config.yaml
n_layer: 23
n_kv_head: 2
init_std_up: 0.0159
beta1: 0.95
warmup_steps: 200
schedule: "wsd"
decay_fraction: 0.916
Each number is 500 + 50 x the weight over its row's rms, rounded and kept within 0 to 999. Layers, rows and columns count from 0. Numbers have three digits each. The size before them is the row's rms in percent of the matrix's.

# layer 5 MLP down (transposed), 704x256, rms 0.0931, rows 421-457, columns 0-127
110:473519442506496498533565501469499508529555517485401438534499579495476417443549503529519438499610502485498596456483507494446484442537530463409475455509568419473478525487546527560469556539502411552517566559581544481525498377553412486581556528435554455494447475389427614604522533487462485516530521516595559459509589612538479481493534384551487483476483496490449538488535432530428509526527
088:505466501580384516423516583469481519473375522493478485448499454467546556537587474544532440427565428476518548452465485439554379465466482453461511518532566472463425478480458522456549475534509508536437521575504539555555367516493504428499508443444452398478548465493515513565476530457545592540513437453560480524500496486513499481356545402599426437583622460510462422419555542427598489481407
092:571495529531514513497498486470483542546498563479543450484490475435499541471544588521449353474496509465564430476417443527591485543498516584539454411560490508534402589563398521465557539491444476597487442487553556555453443372509606524567498409433480453487554548577589547435547613533481491430529489500545532495430484415489503450551486534361508514514523456554463401445544506523494542535522
103:490482549564537526387584449488570482561521532558473534458591547407541525521503441543507560537518507458440495550488434498474495391512458529503545439499453499473510465487535389561572551498454502591522449389410551479628459473425434509509464507484543498436598556516507344476442479513614484540542522447518518539469450393512463514516454491442440476526505507582560384466512608536514523484524
103:577543507517520497465494538516496615436521590512545392479442493571551453531432511448519442565493508417550494481443514489456597543538531492394402596407434521482509473530449426463571496391433411477510502534395473530490512513477474565524495488539468535507489485419444436506490625496554528444506524542570422563454591521525557435482464524513506484448508498482496484571443448477478505502496
116:521468547549495496514437441469523514451491541503464492469560598581563478484514473527432472462534435482473493424430526534466516502505484531452445435416585435518557477519358479465428447495468409500533570511396495481498489476525535483459451522510540475458556525493495476465331518470537613605479500539524503503401529457467479414519444541420489482428495472463500453572603467445367580468579
121:472472526469548506531502454483438498568515482555495515678483458496461479561570483414536446538481490565602528469370520530499593481497523464511558452478587456549477557605449408475549497483618580486498570554471531492530482450533515493523358513497385442443491533533502501501468471372527542528491516465498642562568473458563489459497501515508487589471491515569531473498572502565373559534541
108:473488518470526500472568450611561433447544544570437520484503458508501452459541479430511417479453519508510511464477504488466517502455553430465464456621445564541504491494512444525536464455523518473452435459510462433522521479421512550428469463494369501427483477476501529458501464499557523495459460539450536538518435500523511459605484502447498535501473474505451494504471458599357581414457
098:505547526621535544447483501521597455496499510468557482613434529555509524530415547520452411497487466494525572569617502471497538395484478506449502502403402514453502412458560544444497557574496504444478467542448512524459562502552496532513497426506571473461495546445484447509434458614515530483503421485475506543498487503460491529571476505481400576479493616442472572383508467497522451556545
115:498395521495562492515564573479470496446533414571502485513503490547522480507510503491586367467461540525504475521555477576475545496510487467507581546469446490423490438553574550611446473470544454506462483471566476420449481480488464501590508499372438396443463482419484456467490532588515548502538605453509515460554505545449481480586556459463498559529431539506564506545471564479424515534558
095:401457482509507524518589555570483514615520534505467529545581495553521480528515533414440581489474456508601427563444486423540509499491525459437407447509523565579593560618469553511442460484536477621503557554468519492478485437498535447575409488525429535443482509463560492488451553506499496419579488434543496443518528538461446460466523436551568420476537450455479562561488587533462561496545
098:478488609510448398541530451418642553490495515460529517593489498441502413487499487527580537540464456487514517394569545458533519454528492506426527558548381442510470412489531475492464603533531485597488527576410562523382546565477530518385521532510455450479458513540498544487472562520495594542437467538365450449509499534477550485538533429443448536555481485491429565550421431496446494470565
078:502517596464531533526464565407433501520461449461485473560443531501481542504494534436530477545466573525604497421573512518526404461552565453480501505532502559510565402438477498539481467587547427559507487524512509563397481403515445433527520572460550443535519510500451497503416413464476471557456508469429502555447528432409500461585471518592554559556489519547520488503419475473457532533495
102:414432505379500518481590495561585396485559512442567583509448478497489470463503461538499493494454595458616593555446476372537486563542501468527439531464524445502518478535591490523513594467525562472452509518503491536516490627497605417450473468557461477507416438566557566502577512485495495568548484486558590542454457501562442550510550496530525489555608513529516481545460461493576572456462
118:527552569534602552450503540471490472521492515476518529496562440549451490518530417631500486578474413484508548500546532477538490421502473460468423554515434530457442429419542532469459427510530516510578530519527528536478588583464480483474489548405560512537564449550507535639471403486589530534505516518554513515431475459474389554532471440546483517466425480487470435480587537543529501447485
107:556501528412470542505482543460546471449552566496523525424557483495521483544537511494567454423554459575478571543481397619457418535532427587448523596410560510517469555500467525508494536421479515571501539578499522542568532519570520542424508480461566501579596418619587556468480475527480484522553490477484474532468490478508509523474552589535480469521505560487545499487535489530464550485494
101:541388506516449487540401463618502501545475518511510424410542427522506478484437527435380567526373465497414481574447469441499407467445393450422495530479457418551491503471549501569432552548568457477573509481480556523473458558476511585537466518462491408569593518528451523506545476548421424489463545458523518479506510503520533553541423544560512483549547566449521499518445531515556610528532
081:440502433508499491435460516534522494505455448474415433532491541421528565490448456527492491545476574541429504474473573420457497518509584537488437560535480507469435521495503461509482532471524518494552441493515498557528505616513471573551586550578406527528450476469471564558431517472411471547528483550619555445543503556478600556552507527581444465515456456549547545478539477459511527427499
108:563462500525453485510516539506448539528548498492438449506480550469388463485516477509466542537427573432538547520414513512448514553468442508450582530486536490467441540460595413480385521518486447504402543489441485481488544510530452489558462549494419521616498539505532547475433474515508588475571467555381508430517560482522472570506512521540401460459431515459481458481516466556507485493393
100:501464532466550438536518574432555486433497600393518478523440463539506557531554512484527444498573429456464591547488477515470417505482512501470554584425469465499479475527374500483555402473492380480582527513516515477476517516614418527478465595561529534550599514560487568505551430525481440566476515600551515498606424518522495474553546626401592471527392514488487591500502502497484502456470
105:503483512629529358514440481592531526508476501553456500491541533499485469572529487473541566553510500560506527529626463604513429486583435453471488482482576448438510427522509464523541474468536494456505472529424532451538511485478405470598471491502498545435546513560525499546449458504496503490487507457447566500505494551520544498434512463493479485545532419585475598455609455495580451395435
106:501469515591534440412490563548467510541447471439521440499455587538543488503522489568563588452527432508518517499585486482474490580520504497510533474424542543451559476480534548438478457560563523451560453550599513406464582527469506518504447507498413398500398420515438502501490544487458496475500477440553505541462410534587556504444552481460559543569499526425423452430500418481459457521514
113:610587519471522461468438536493593461459483504503528529622486515520564518498476484508425538441436474515478588459480386460482622472528461563502510490543439478418480478483563532527460577523408458499429531422462515516457487484547525503465496446512499466528546546464508556525417540507473598479416516446550582520464509437546488584491503521601477508526463461530492448531431486517602483512499
106:549464503607486522565530419530477599516479455407466466441510429536579534414480530451474447479486550417626533523465528358436483494529466511484458485542475500469465437499462548494523455556533410491465410488477568460539518436375511505448565562601493528560519547550566583552411441556544487359445490512424541482455506426531510553553490508428449540467547479461508502498540520478502402542510
035:418512457483553468491489514469508491461549431486429471514484566574378512497512399437420507514498574546465559465524464555492552509436469522385588464555421580458420522476470509549516466470441358370469432488503576630520588446479494495429515530547426400452501445480488479461471513547531432493578495382488510473524471468437520470483480473498464522527544487554502521427498471565490512544471
096:582589499523536464496542476515601567540491575431497383552527523487432548557615443544508490470560451434585478513589576538579532494541492530548499418487490462501523424525393529509393447517579525493512456561459501522442582506561542473487457482498511580549530543523495443511625509504518423482475435550517523463406522466505408514488460462531437577473578424511449531570528514509465490483517
034:539450508584489576572435483446539513454554584482492475595518489559485517572470477433528415399467466526476374541552535511577486554512622491552508532464415481513483527555478417504537486535553502419483500538525415496496514554470485510545586445477422521407646456515518522438510474578579603535439510527474534574504449456569436477458443578517513497432547436545482514439426539401493523549544
113:542504542465446494493518449489506592484474583545580498651462467559586485569559499552423530533572437453552534400430467531531468406486515511497509499509468463537486507464463417497500520390482538444464423494426443551515517485516464542545525423472435464511518464515500506528482596474625556456549557470444424475562522584505431507545410538445477530516520537471518476469512547540471484522503
107:502487418479383584529459592546527511479484490482495459459478600448502517516453555513534456481484609510495392592516588449495442508526499497588449552489473454522478567502470465481493515370456383481468451487467476609519471522467484419451382446495424484468453624491501473525546438495440464635545473530536442481549458527560482479478527496536521591491426569501491443573483650572524599434500
104:574432548435562496544536505555456506402540485441419436547517559464487460536500448513486473405440493421503499481411569465554445448553471563460512528392455450463491529472496450540437524580458519493516532435504440513453537450502484437568519517400550522509571386413479460543528425466515421363539536509469527507454524555495495529398524542516491505562449513517506533438468547587540482457538
103:518557541529484472474469469458553457568479539525586405480544520516530650478518435435466506554440550617550440419392424534488502573466520480502497544496522533542486499527529497553573529441586505593525550449554452531573506478377535502443427540414456626474547516534497555441543483546476504442541453563482457395578514609493467514555488503546542494388502530553500505425533445476536562484499
108:480458418510462473538520491547635395463465487399482533462445503485584483504582456395500548417509438516516515554544491482527498559534534409512515533465542578504462574472477463465531526497499669488542566550505511465521508473509516601497481523518462430424492481447461430400501451630472508521589516618511503519521521483570501537461529565545517597537500512511494451562506531518469481513500
099:510572542527542513474476470508400538502556559521561519523622429503509570512496455481504670455508454466494466492484480568549512544479494443455445532419482504503524426514465389469504474474524561508491521471561482574604420456450528529469520414501564442452521514443537542595475478527510449579419543525515478562541581476459516504468463464485555481470430455488515409485578469452573565517545
092:544537474589490476486480531596535538579473458376541507536466490509500487519422476553511452547404537450450446433490512397506518502497477533523490540465601393509514476519549523555415526540530490593593432508439576565589563490483509594512580413520421528413406474557500551498551566446472470492496480452522580447491530504593463524469442474500499483439442453493551549462543499490515534516486
074:548533463443524459504469456504437471526563579589517456499530505495570662385445452535563480502485498518487610488424519452562571535514490472568528489429501508524502473526512438423464569543626504478489534461541488542601484525444524428525506517460519491487479402438506493463516541515601566470517476487552617461474513470529565516533457470453433542436506444492476458437534475567530445499507
093:480510486460537510539516540527450555479491419540452402487455482533530545506333512599519565439483432530510549536413540504515515436561444406475508614443430508458571562501491503526449476506499525486451525396525444474417531499435536450495498468482475467536481571410473487476400509518443517509551536461472526488529510579500482430483490555435444480477428461527546482507440448547535549406531
111:481514547574497468535537475494508528549555550499500499542445465514523622483526407414523562498579521552438417530450480521519527480476458538510519480576478456506582411508420429437468556497525489524454514499549429463412506485591429454580473473473494459494495440516495541467428529458564424562593344492569451529483483494493525432401561521502419574505493446481489542581517536615576516520515
# layer 5 MLP gate, 704x256, rms 0.144, rows 422-457, columns 0-127
080:496384566447431521505464540499576599504466464473448459563496404565521482460579521494513557481571465438550561490463516397489469497461451511501432448565556478487536431532563531450506526508456592555538464441560487537532521518514437527430532489545452477517553451511482463515495492433598439608458568448521538524461510528477518426457519475465523491450539458527550556456550511549559436527467
089:435521482457523471448562621483447523436479359579543542565519533463534585497521375457493505458526525611453544523500499450494522515467544452513522548450437522548556474493531560544416550411509559424473524475573470490529487620541444508464480478595501472424528523527456413582490468480523587483408469471479379578503488610581530549451549504482479554478494484525554551439501418560513517448582
105:481512547495520485478446461454471527450502429454479560477459538452506466548539557481534516437519424511469517463498545428467520493516467529488566412512571586532520556475497518530355462489512578462608335524559461526481513482509454414560523426514540390471433427393505411509464520333529460466499563538400480489450478473456478501507455446582483469463520546478463472491430436434522581517479
112:591462506492503498475456558468578497552487582507536543474551466446500536478516504436537575458559501517462392510501505383590553539515530444412507455495483492515511523565503529516467451522500549482620526462414476527493501528485571554530494518497567583473440548452490483463542522526508493528557432524434472586535545524450547497434502446524503530469481465517480565408508494523520527461567
105:512524475406539529550508497524442460544557506503471519509676516535480518527574522491499565632433487504571481561491521557545536601549472535397520468466430458475530471454513527456532526562445470437559494519484462543493538513523488454625485549508524454463454361518562516447457542493445464404520491491531489463479494501503501593516489525473440410559513528575486445469472617496454496533470
133:488555540551457485509445504550542455452574432494500575565458565414493623422499535525423563534510383499483520573505505534421513478540543558487497533459486501498525599488494524433555434444481479460473514391515498556526420531517501469428559553478576391506545513563453409573442516523507409592461513561549439505443437538485491603453473509426503586456407485579537490488545542470548571548447
112:475513541489489451578528557516502419521582510560539404509438609492475558524501499581556551551548512466509476494494600469574466440464507606546473503507552551527505480552480486491421541542442428517505447496500444463501543494521367461467452549540537443407525474493485430482612480420535472583493507425450480462459551505597476505523480498506434439626476531491541565476479559482552531491520
099:492519496452552455504615533534435514545525467563460449539484524460499493515458546401550442507486440515527539439530525501561532527413582428484475562505430455517529520411467484472532494440438439401409518536589488533403513462571459584532547462460556504500451547499525565546563557485461444525484593543519468477515432415466531497516461484496346462486518470425501530495514524489529399598537
106:512573546510440523436500541522489446483559521434406458501515555495507470522457422512507548616448425520625475444465522445499442503498441564523464529602580483488457476473476451516532486617518563572497507518447483547510510420476430533479526510498511482539457497552526481534560428442522512458450461523401441519411536501482473551512509442558502449505459461538449457392468444491601498469460
093:495518418506485487500461595465400562517430480618560504463467556541600483507514476489464452515603444498549526493527496485537488491446370573481576451536489468417475493562512459524419499468541563495481503559584479473553524399383418542532492538490631473382470553465654525506497436515558521488510432459548479506464507600480466524496520485513519521499564535473507499447526410487537480568457
094:514479484410530473476473491411472432433448511455514475636549554555491416547553475501549541533381377558455464492487521504462432419519511570467480547437495428454494426525490499643630483455547473548571630509521438510570499569487477565463515527618518452565535529516507509499460542561491510504491485416555465522503506529500525541432501514509503442527521525504541516481508497478487515503464
072:446557461562541441622493461485542556471552493474485490508456452489474547406479504504402629414462544492521508585573524406429484504525573501533478579458537564495473496410555523445568525517481468455538522464613488456424468550498501498421530442540512481515607545499404380533508590562520463537501447503532492443497446528495480516523514431550401412541530506517483556409513466591563556555487
101:548518476421500416449415618504542446503543446426512416482456481540445525550496573469587524544457589495513488489560552466580519480525594552435546575511379488611530562534469503543499521439625505495559515513372481595503520497457532549543496451549592534419579536506495544470561553548571473519526545524496464525531561477533520556519508458512484511381468471548556513518491493620471488467472
120:462495480400449517368485516439501497478582482471481423442530552502501539520498431531467474396483460435520419469549458520543471523516483548497459541511499438446578572524500457607475512448530441588413423495491475519426550514560568558439456536487514523516584473488493485579512458461447463454503550474529513549512567531527454551447576633533585528435484526419584446540535436500487517494446
114:430416508499546545461520501445525464522573621572464433486476501406571431524550552527445581513455515596514492424377434502537495516494487528532624511592479598495524477450504569471428513424551491515505551471494546505450525456557557459465536597509418543462460489507544513545589434411509519496422469563503430447488568521484594428639515499548473547499515525519496482553477532522600456602520
092:515428519540600404564473511548407467490548540485412516470446452401492487455495527483544605505527499575509584448497500450484542499548550466555456438468530498473600486574580558480494498574534575510470503429488492424504463517517461500403449536505480436478509421385498542504423460443454625509517404492446535505548464478490495544426478409434551465480572534576487519517534501493537492455506
067:517532527469442601527495542506483620429426485474447496498579564524494499484435399592420428561445535566597515440561515559524476512515514463518521521496501520520477472576505478510499551500458522560477492506530604513522556455523535563482510472531463502493551460378623481479441606497443535549469535458530476478562588434482526553462458416452585468492453449512482533513455556488541403534520
101:437396486564557460420497419439498522536475495424421419572550524529500568516429479450536436463457596437540566528470535444481508522504481469445536455485626531518401407518545472555502464488607520517451379533486476446443436548476460524505553580549387540492482519551507488447503462477489574573498491608557473585556508537415577530446449489513420507464510529521501466437474422612487452567416
092:476480486501506520527462603604487562407468479467394551587559456462498583436494512506495519472469423497511563611539562494480342508449546502494569434470548551491521511415452501466495467483494485466461536583611555556506470474597499536484434501581611522473437502525488570414393412469434452588494498509469554521539503456548494498535512584514523481473550487494557535550594478492459482507441
113:550464461313597476575463537583501550501485439583541467354517423559519557496507573496485473505421482517597509525474525449508493452496365520425472527537482485485459517573514468492555480423550566490590506538444459546480567438389442558466502507556464558522471484486540439441447470535509519435437519424484504455501582590517468564443533485475443482508479464440524513468440550398463481443470
088:508568475526562443479522486537506554611526528456502545510489475468482493554442559485524526520562514488507534545581534463572367411490385544447473434579438533504513528502500507520551532541466430439512471532450477529601458498448458440519505496579464532503496533443572503490493468547462451463508483525448514623478586485559389500571553406518454518509521545533512506476479570489476542551497
119:515517508544447488556505426595555509560565500515555458609508487453465422570551394539495449496555473670555481555550426515597549557504468478582634500569561563544532513399569490466436459444514461511502547455539453531480486475453544496540539586604481536484515367539420438496509520440533537573420444502445453516507517501501564530499442441514475435512600552436522492509488513475473542589430
103:499430502471406487538510475495560573574527473435490478451544459440621513551511518515469489532559457443472559521531565434547506538506458562481501493499461558588529454479599506532573519471526541530515450507556564436448421522574455433526492517538453524488496486452527488424456485456488431492545497535510558595496487500587529551555445536469497503431523451444512617522476590588463482472422
032:473606479520435573396508451458577434504499567567517519514531506479538490531504552452490494561412503540592535485550515476461420534524601464489523484412479493523460479513608443465502515442559525307448438535417493471447563539498592432466513463497520484452374440472501548435495470526567469523475493554481448467546516502514473518463532540402490443454449476501502506495460474493459561510513
083:555521500515556556447426577506545479553530589483492567503593500535503515503506521446485365523564587452543556537487429543542582435542465585551476494456487469483500521586515497515392524513561582436580525526460492568423471564550555431481512586496500436518433486507547323551514478430453464519472520489512553484436545587503379506481501463520516576583467601487535525507576492558480493438453
032:493507523418498577507507567461559495462463505465475449474534570455620567489464522458485548540474496565393494488487539450412505492518499516447423582542471469461538444478417499521546486518461517499478500424468484512601416501484551544539474538539459585457521484498575476437404500421494526430479511561491562501482407445526458535507448444493470504443517461474433401508519546482406497463492
118:495415555445513501462516537393492440468524512540518552609545498622429509489621426509500467527524484470481497413477523534551423423433527506578555501505454352408494470459541473468475533467465426595475435487473481546473473589509535514529481533477472552503521494520473575511508518466442527481466482430459511519449519482478397507533466515406439506473410549411563493550478521493485445504483
107:458427574447520485494442495518481494533550554463425521456479399501477506431456510479486522473506500477473509544483566504441545526506431522431565527519549567555582525552527544477472512551439473431517490490487569540528531473503489468529459482562521468561438415437534453543514526430475534416548459472593551454540526446448525488531480469464444505503593603514506531567531461504495475543481
102:395484503496460446466415489432583428491426440461563605499466557468442477483584406445413528535477399463472504446543506542566495608461481482483433439492538532464501485456581575482520399473429538542545490407506633463485537581570536499471526390566468526518437602570573501346503550509420462585475506508516505446575501547486488493564477491504489572516519489459463465505509541499560572578485
110:587553583515471444525531490495493490448508509525483536483481388454550528382537512467525528402517548536518506466541498545507433401420474495524533531409536438463513536405466486519491449519540527489513439521502463602472471500430487499475448425518380453447506554474546423535450475477535532488478579474488502502417513528520509523410547468483475499492511574472399574429499523513376507434614
102:522462495504527491413418453396577497439515368524528529544477536470433456533557536414556488468492484454547503494536532535558571452515559601507523592473467502522510506430540580504514516502519503528510472524472564446562407468514473463432444475520485460543436511562570495534533462456490438537467515524506535454542454581506495518571477448449536433517432600446454544543501416488544553507473
105:535465524466495431492439508583431510586556606488615449601523476498489580543444467519423495502547556469571600479420487562552447493439506296472552553462496521448482450415469426493534457459452504468499483465487491466519444427461449584513508439503538535512514504478511548553525440543516488584434491487466525588510566579457504500555555523539433517598481522552505415619463508502586376496523
095:519503433551398496506458602429451607472527561526469475507431574511504582594487558527567422484407513496464394411522421554426482524479414551462441539482530600588563519581377437531473496508505534536524520536530510543486532403524517496486554539400507463497510557546590494504478510577500413458501516433501541468479524460588502517417515451474467478542510470517512530464470533526543479501443
063:390472502596567395469434498468488509503441444437548493492519438463511493502524496582437480476543551513594488474587432445524448394496567474526463436498511506503529418515562474478494404469481460625417465456435501435395510578520461613553516397554551577522469481558492531426486464464433483582470501478573451482461514445458453466487440590524441516539466504477459472579451527501492479402520
089:523457504548493555418428593517511517472463515537499486482571573529544544517461452499567456454391511422539450484508424524360514504514426510490556376425427463419521520440486521496456469497494550543386555508548482550558558463437499479521535627454505537557494533443491460564584622544479597543492419547578522494566433472577507554428549490525512471539554456531559548550448516498499556559505
117:522473480589499431548463533544465414547538529433484513513500493500548526447534510507473526544522464505571484497415632517619505469536530557526491458569472525556515474480501462504512550499464545437611402522516456561453476570498512516532546512451419478457495566526472462524403541460558504442476490380575487431495554416503558546544537498510440516544487468559560474422546443557484559427600
# layer 5 MLP up, 704x256, rms 0.137, rows 422-457, columns 0-127
078:593560522393502452460528491501501525492468413457488594499487517454454503574524539505505515559521525447506491400512419476454515569488645434380461499575481527349522461531480492542511536487425419487503494522387452486553509531462508505453458511421526470446484506461499547399494496525431422493516532487473533521510485526519472500515455530424498596555545563371433539535520484549488541494429
088:477475505506558514491548622484544526507540503631597397525536456581502492476525538488466557500542523504413589544571531487446529575522422481521505512425438532458581443568482445474471583494465559449525606546507382591443464489551475520486532514558456500461573508570483489516523535494539464445550476515481494520551483527568566509559535550538524484477494542520519455458555578580511524547470
105:529451514501488605509494595452499513502469484526575447483484489519477394458474427451516481540442450478448475531489515541535518539529514557473506544455509495522516541523442546469556508465408601542465485527521436513529508515438545493434483525568559483517532381539549440557434546533484474505640560543501450414587534471455510509511428465419477484465548481528519396640472523451537376497486
113:525496525539583405577576495404570505491535546492548520476505472478563491442511513493445459472493448488580530541444495475518520484560598486615487454519500512469415486554439449519514431525514487593539451528562464484583529557509540509490513496383582503576489478543497454538551482569513422513471499494498475503403427501469581442414475446572488495541482499612533447419585506598503437495547
105:514498543578481587496443483442421451508502465492511510520560504642516431535539528537413466512435492505488579489465501472503451473440504441406516476501568426490539527449434474511510461565485511457481635585555601480527564572605455480497468555449593457380572383497498505547463528570503522490492425471496511537547451540515565436507460518502511494489572624564586499499516569392353437506557
119:481555541486612386437512467536530461536500577495471561521564485476510466617550502535514389492476586457499479528486490541482459486546566476498528481514532547537542493471463429477581558477550509479495469583423514475557549509463558491536429502517478485495471462502527599527569500446479470424542452547469587521508514441475430516437471446512580505490506447387539487489343485453516477543403
111:484472515551478539488449462556453527556520516450511545494474461479488468454572568503560548537533585543470559502543603556481488526509487519512495523494421463525566443554469528403546551509543527476540473522491437446502441550498416421506478508456479477504527565598506565635430505508580412468536510454573549519475470513556389534485419536507515516516507479517478446429505444603485574575465
102:467519566450471516456498419525537562548584489439471509503496451561546604540545448452536521523511497510465476602493428520606467512408507422415612543515524572572489515479528452456521392495556534492491524419458471541492586468463435519504506536553537571461538557533611554497468489438586457513571483468517564512557535493532415466558463550477559433520449523521505541577472559517425487541584
107:504395424453542577471496514464459458514456433536515508513517545611499482541460427471512480430468559448471541380617390434529558539557526481512533551403445508479490459589454485526501498533437551489560491505399509489462497494491446621526560448524461475527368533512557491517458600524512412452498581504559462429520463576452462476467495422517574493420478457525515492564584517485482583541521
095:501550431532462531435487501511360541450508474464497486468508429560526441429483561560483484553536554456525502512503485584539499548535451524481497516492467468414513421467478419556475461580536466531407455538516534576520472447477519533452527551506561501525542516413552421535525506519592561402391466491542449461468488526426548527554549557409442546568466482507486589522509443443550447428482
096:556458488555451476484533473589469486459546390523577507467483543530467551457461499501455468387580587464526638591468548525485542515492385486531505527521526577463481537461618526424453566539492572506488417542527581553443547398474465427538518417526509520470493467450479504554533471413510570486516490497481516494555443490536537397522566456537536548530441519504567507531558459448537465585472
073:641565509475463545552571546453488525453503469473504459444436521465549446502559446548484497641468474566542485538418523510440515482465524457553484464569490531483547382475522480416503505500575425526390442476502547520435512361446373601504529521566505406498460494504502521557522476459494543521492498569503524487568606467439563479482466608559543646548532559470503521500549492392445467459501
097:521546513475548508552450526454480420590515440487542524508494513596529502546465478516425414523494550480541467544562444501508500572463523429432532502498490396493523479506520544466472490477476531464456491560566489502452493473473510534459507454504432498444509554462423456556472581469439399472562598461474597554648492476546374498503497473535396565466487419598478513467509534466566569503454
117:507515548571556599455398601472481431492505459521501587517537543477528444524587544427531441448472467497490546461498434571496517475402514508486530498451519506486366476476483584517514432532512538579610417487522509374561571475414527551425470442498500463490454400536560499539504533462554549541477513579420456508607523539570496476514512531571550420545553500519468537495566548433551519450501
107:457474565450430484522441601501594489469479468506497459498547505494515604566469522485479585438541559405399514458485537476450562430454470548555467475525485490501455517481632425486514491496516445427531502518466465468503551547438583500546511464481506506597517493513450588515509570534517446458630628427494535546487541544534532485467507580452411549505574540433546477593472455448498484461458
093:500505515518477517432476468480518497437405488510454404516528528535507487494455493488393418490479459471420455420561601435467548454487461366427483491551448505559461487518537434568450524478461494548469494533591486474541430587443479513502482500487484523603588574565518578480498499373487554478382629498527566505473483529510559436583504544484600505499533496365584505546496464471555521537586
076:471488562537404523530468522494472547364427543492509484512485591554532471452460482522522465483472446501565573371480555577503469527500488474431452480470491465493544475450535472473544515585526524551461523433538585472543501443541584564522504452468469504445509498382580474531484583547469577517442504470521458515522514481425496550511487391472612457487381498445497505477435526445478498546558
112:569503527536522550518510444524582459429512461546559573530498410464546505423593501524508453482483395467438495555530600485563483524590514470543425469467489520548553584437438491502434448527453562607483561458562492503497573485492401416618555428425563484502513501503526438476444504524549473482453537543455510462474458459629560495436474496561479496476476531480535491463523524448477557471416
097:460439442506565515572539439557408513491465509518449496548494489477513540403528465501470430545564477496407462583559495434573419501521585468497522511438471571458530458477631520531526467545480523513466506530514475576541531466544513568447446461569596539516471445551446501474490485486528415612477380480486557456576546413526475482545508455516549527580475511555498573534576483477465488469536
112:410478507463433602468471546496530443516519465498502496423547459492470449522559531451438421531397478399591538388441462547453482460607461561347592392494519501475497511463419462458568464432517484572538495471512525508602589466543480457427511470441428452581475425626503390517445479536473490485532471540466547473586518503512524507483568565512485517501576499512491482577387503457527523437501
102:434443475469508516511530522482411386561526526459496483507446568398452456484592504441508569427440493514531466457502501421494547564524598477514483530456529500445604410507522478466527499497497510421557494461544521472480471492444379464507504481508415506448483515513479493509471504430576377506433468470414424425490453509502569528520486535482534545534448455501499477498534524539471636479487
120:465415557500509462455463540533531516516440507459498548590435549383529550582484466417444532457526515521536538494519569497404568488526434485530563478492465559488501459521447577546433446587513483448536529514515475539461469458460494594568450431544485459523535412469506445627524501517587495467415557547508522492577451387497500503561442479504569459436509543456439498484468504432601389557554
098:542531372499463436552457509549544562469520510560553558459501550559525554526576544580493554522447552529586496540514441505481568450528571499519530461416491589604435555456553485467467626463562458550453416530509550502474506545468468560569555515535577448485534495460523412535604522502479579439552558470496475462520466436451414496540499559466399476533572463495437554534439529568576536564435
035:550429506452541473498422486521451464468549288444496460471536449560469487484516547495560540429509502492526499432497507461441574485498451452451476534573549516494526482501424502495479543530435505545536602514584515535570455442495455536497479535498460516540542568402520464493598558459507600499455593421551452490395447554548522521582475449484536452409486436474472439473539406463599499510486
085:587526461504528504429471562524516507448553587489371506515610544506546446473560468507424432543530489553549536531494516496515579508576402591606489490536536503448465577540511558448425512456476524481544620544490542477494464586517632488457466460473474458533406561508528471450575461584441417525553498472482496579355500576486451541408462510525536584478502512481495581518612502569478457542486
033:451506481381535575601601500501511484513580450419560535540530561554573530510454465526521462467537580445496523552414487409403545420512482481477461508521492466497427354521490537564506530516484478588550498548513486540534469587550549523464474459516504555490531429512571590437412462438453463478426520527539576424466409479491476483486532513526456426479440436573437433536540546461474484445479
112:505584399469538433543489492526476538485526473555537594468365487544527485552454469474493510561429522542485380503510440471534417425531517550475468604458500501507527574488569436424460473528507534423453499430589511505479546519552498473520533484449495468571446433511502514544496498639531505504562514534513547435419453455404405470456455549481547497505504442408433503508462544500489562387463
104:500534518535467560462429539602495494604522493436511473449414571418480486484520539518596504563473507500532565545485501458540402417593519491545504434497466487582519485526465488581521502469521482528503399493514506466507454533500510433537426527438426560551594496572430491538539454498466434467474581510516462466459503554488480459503477572453528567395533442510568443528442554555494548453533
102:643466457578524605547588539505434542458539470509506433506426439526444529553439610530482462436389510446463437505439479463546527449578472466453616529434479503435525609542570442545465532492587512523412521526511511507414500443564551459445470532416510477462504541450474542553494489503517516442538537509513520544405541458514443426511437498498434476528472495485476542524530524532485452476515
107:586527449530515462467553536445549516507528516387459439543429492554524556531500456459483566487460492531461431570532422467544478448455466510480523468472482529477452566433511515508512465459463466487516491417474428470502541543494485534484546532527488468523518484441498548492466491493631427594493495464496434499551593442471430556555498429500532582550561424473500516486572472598505469595501
105:456505556551403524467613512546505527503520528455431500483505555466504501509432485411506501533471470569518568361492541553456457499470503521534394521514502513581481541506495574573450530571579490543566424438517570489458483503538437562495480557585514389446457473524558501417477606581546585576523529545420535485542473433514444515517475542608464513459510448487421539519516496504501406476426
109:480507558503460472536432509468586461507506488552393516481436570599496540459531530439466498499563499496544438588612504508433571475494527499471495483461505459532486493462569452491538548558493471514515429510507485465439578547488592391468630488613450508454420513493494476467494550433430510433593375512542489473464520445523498481514478528564464462442506434426460536483533532576364496503539
096:445561457498498530560574511514449498431552403491490465436564479572520492562461493531529593405546568494520518563498451457511443529563518502554522394533569537396547567602546461515417498408505558415454498529489500475380521426539482464499659475429481481489474466472684494478497505492457422458542511516561446499444416522545546553489511564525491481559547524518505434543518466474464453472574
063:421469559452488572544463541485496463451588510602510510574520568511555567441453502409508484490482507448518579590516556488524554528513452403485567524525529487440485492481443497460486613539529507410538486472469533534505470513478565405438516505536473582652493488543454456474452510595649433455552431453559552441562515495547514570500578425540505512460510435543486507469476485484509567594531
089:438433489446480611485612466500568522471465517451530471498484492515486521573473420468502513470482461585429512475434590424563411491575448425528543614479501470419410507473553447566552539552461493473529520514505543419460500501455541511403507441429454484446504483513500534450468482524553392549494568531523474518503500539512539460497476557464490443473522521478434517508575389518548535518552
115:561509430519523501479457510489632475488594537480580452506458481492500543536499531557449573578460473577453491481523501388466539451489432491387545478506555527512506497593547414516513521490575549488495515431556511512464518497538476487485488479432478431481454541483542478428480548536503582425475549441562484518469502629473485471572524540485521500510466508445434511447502482433532466514516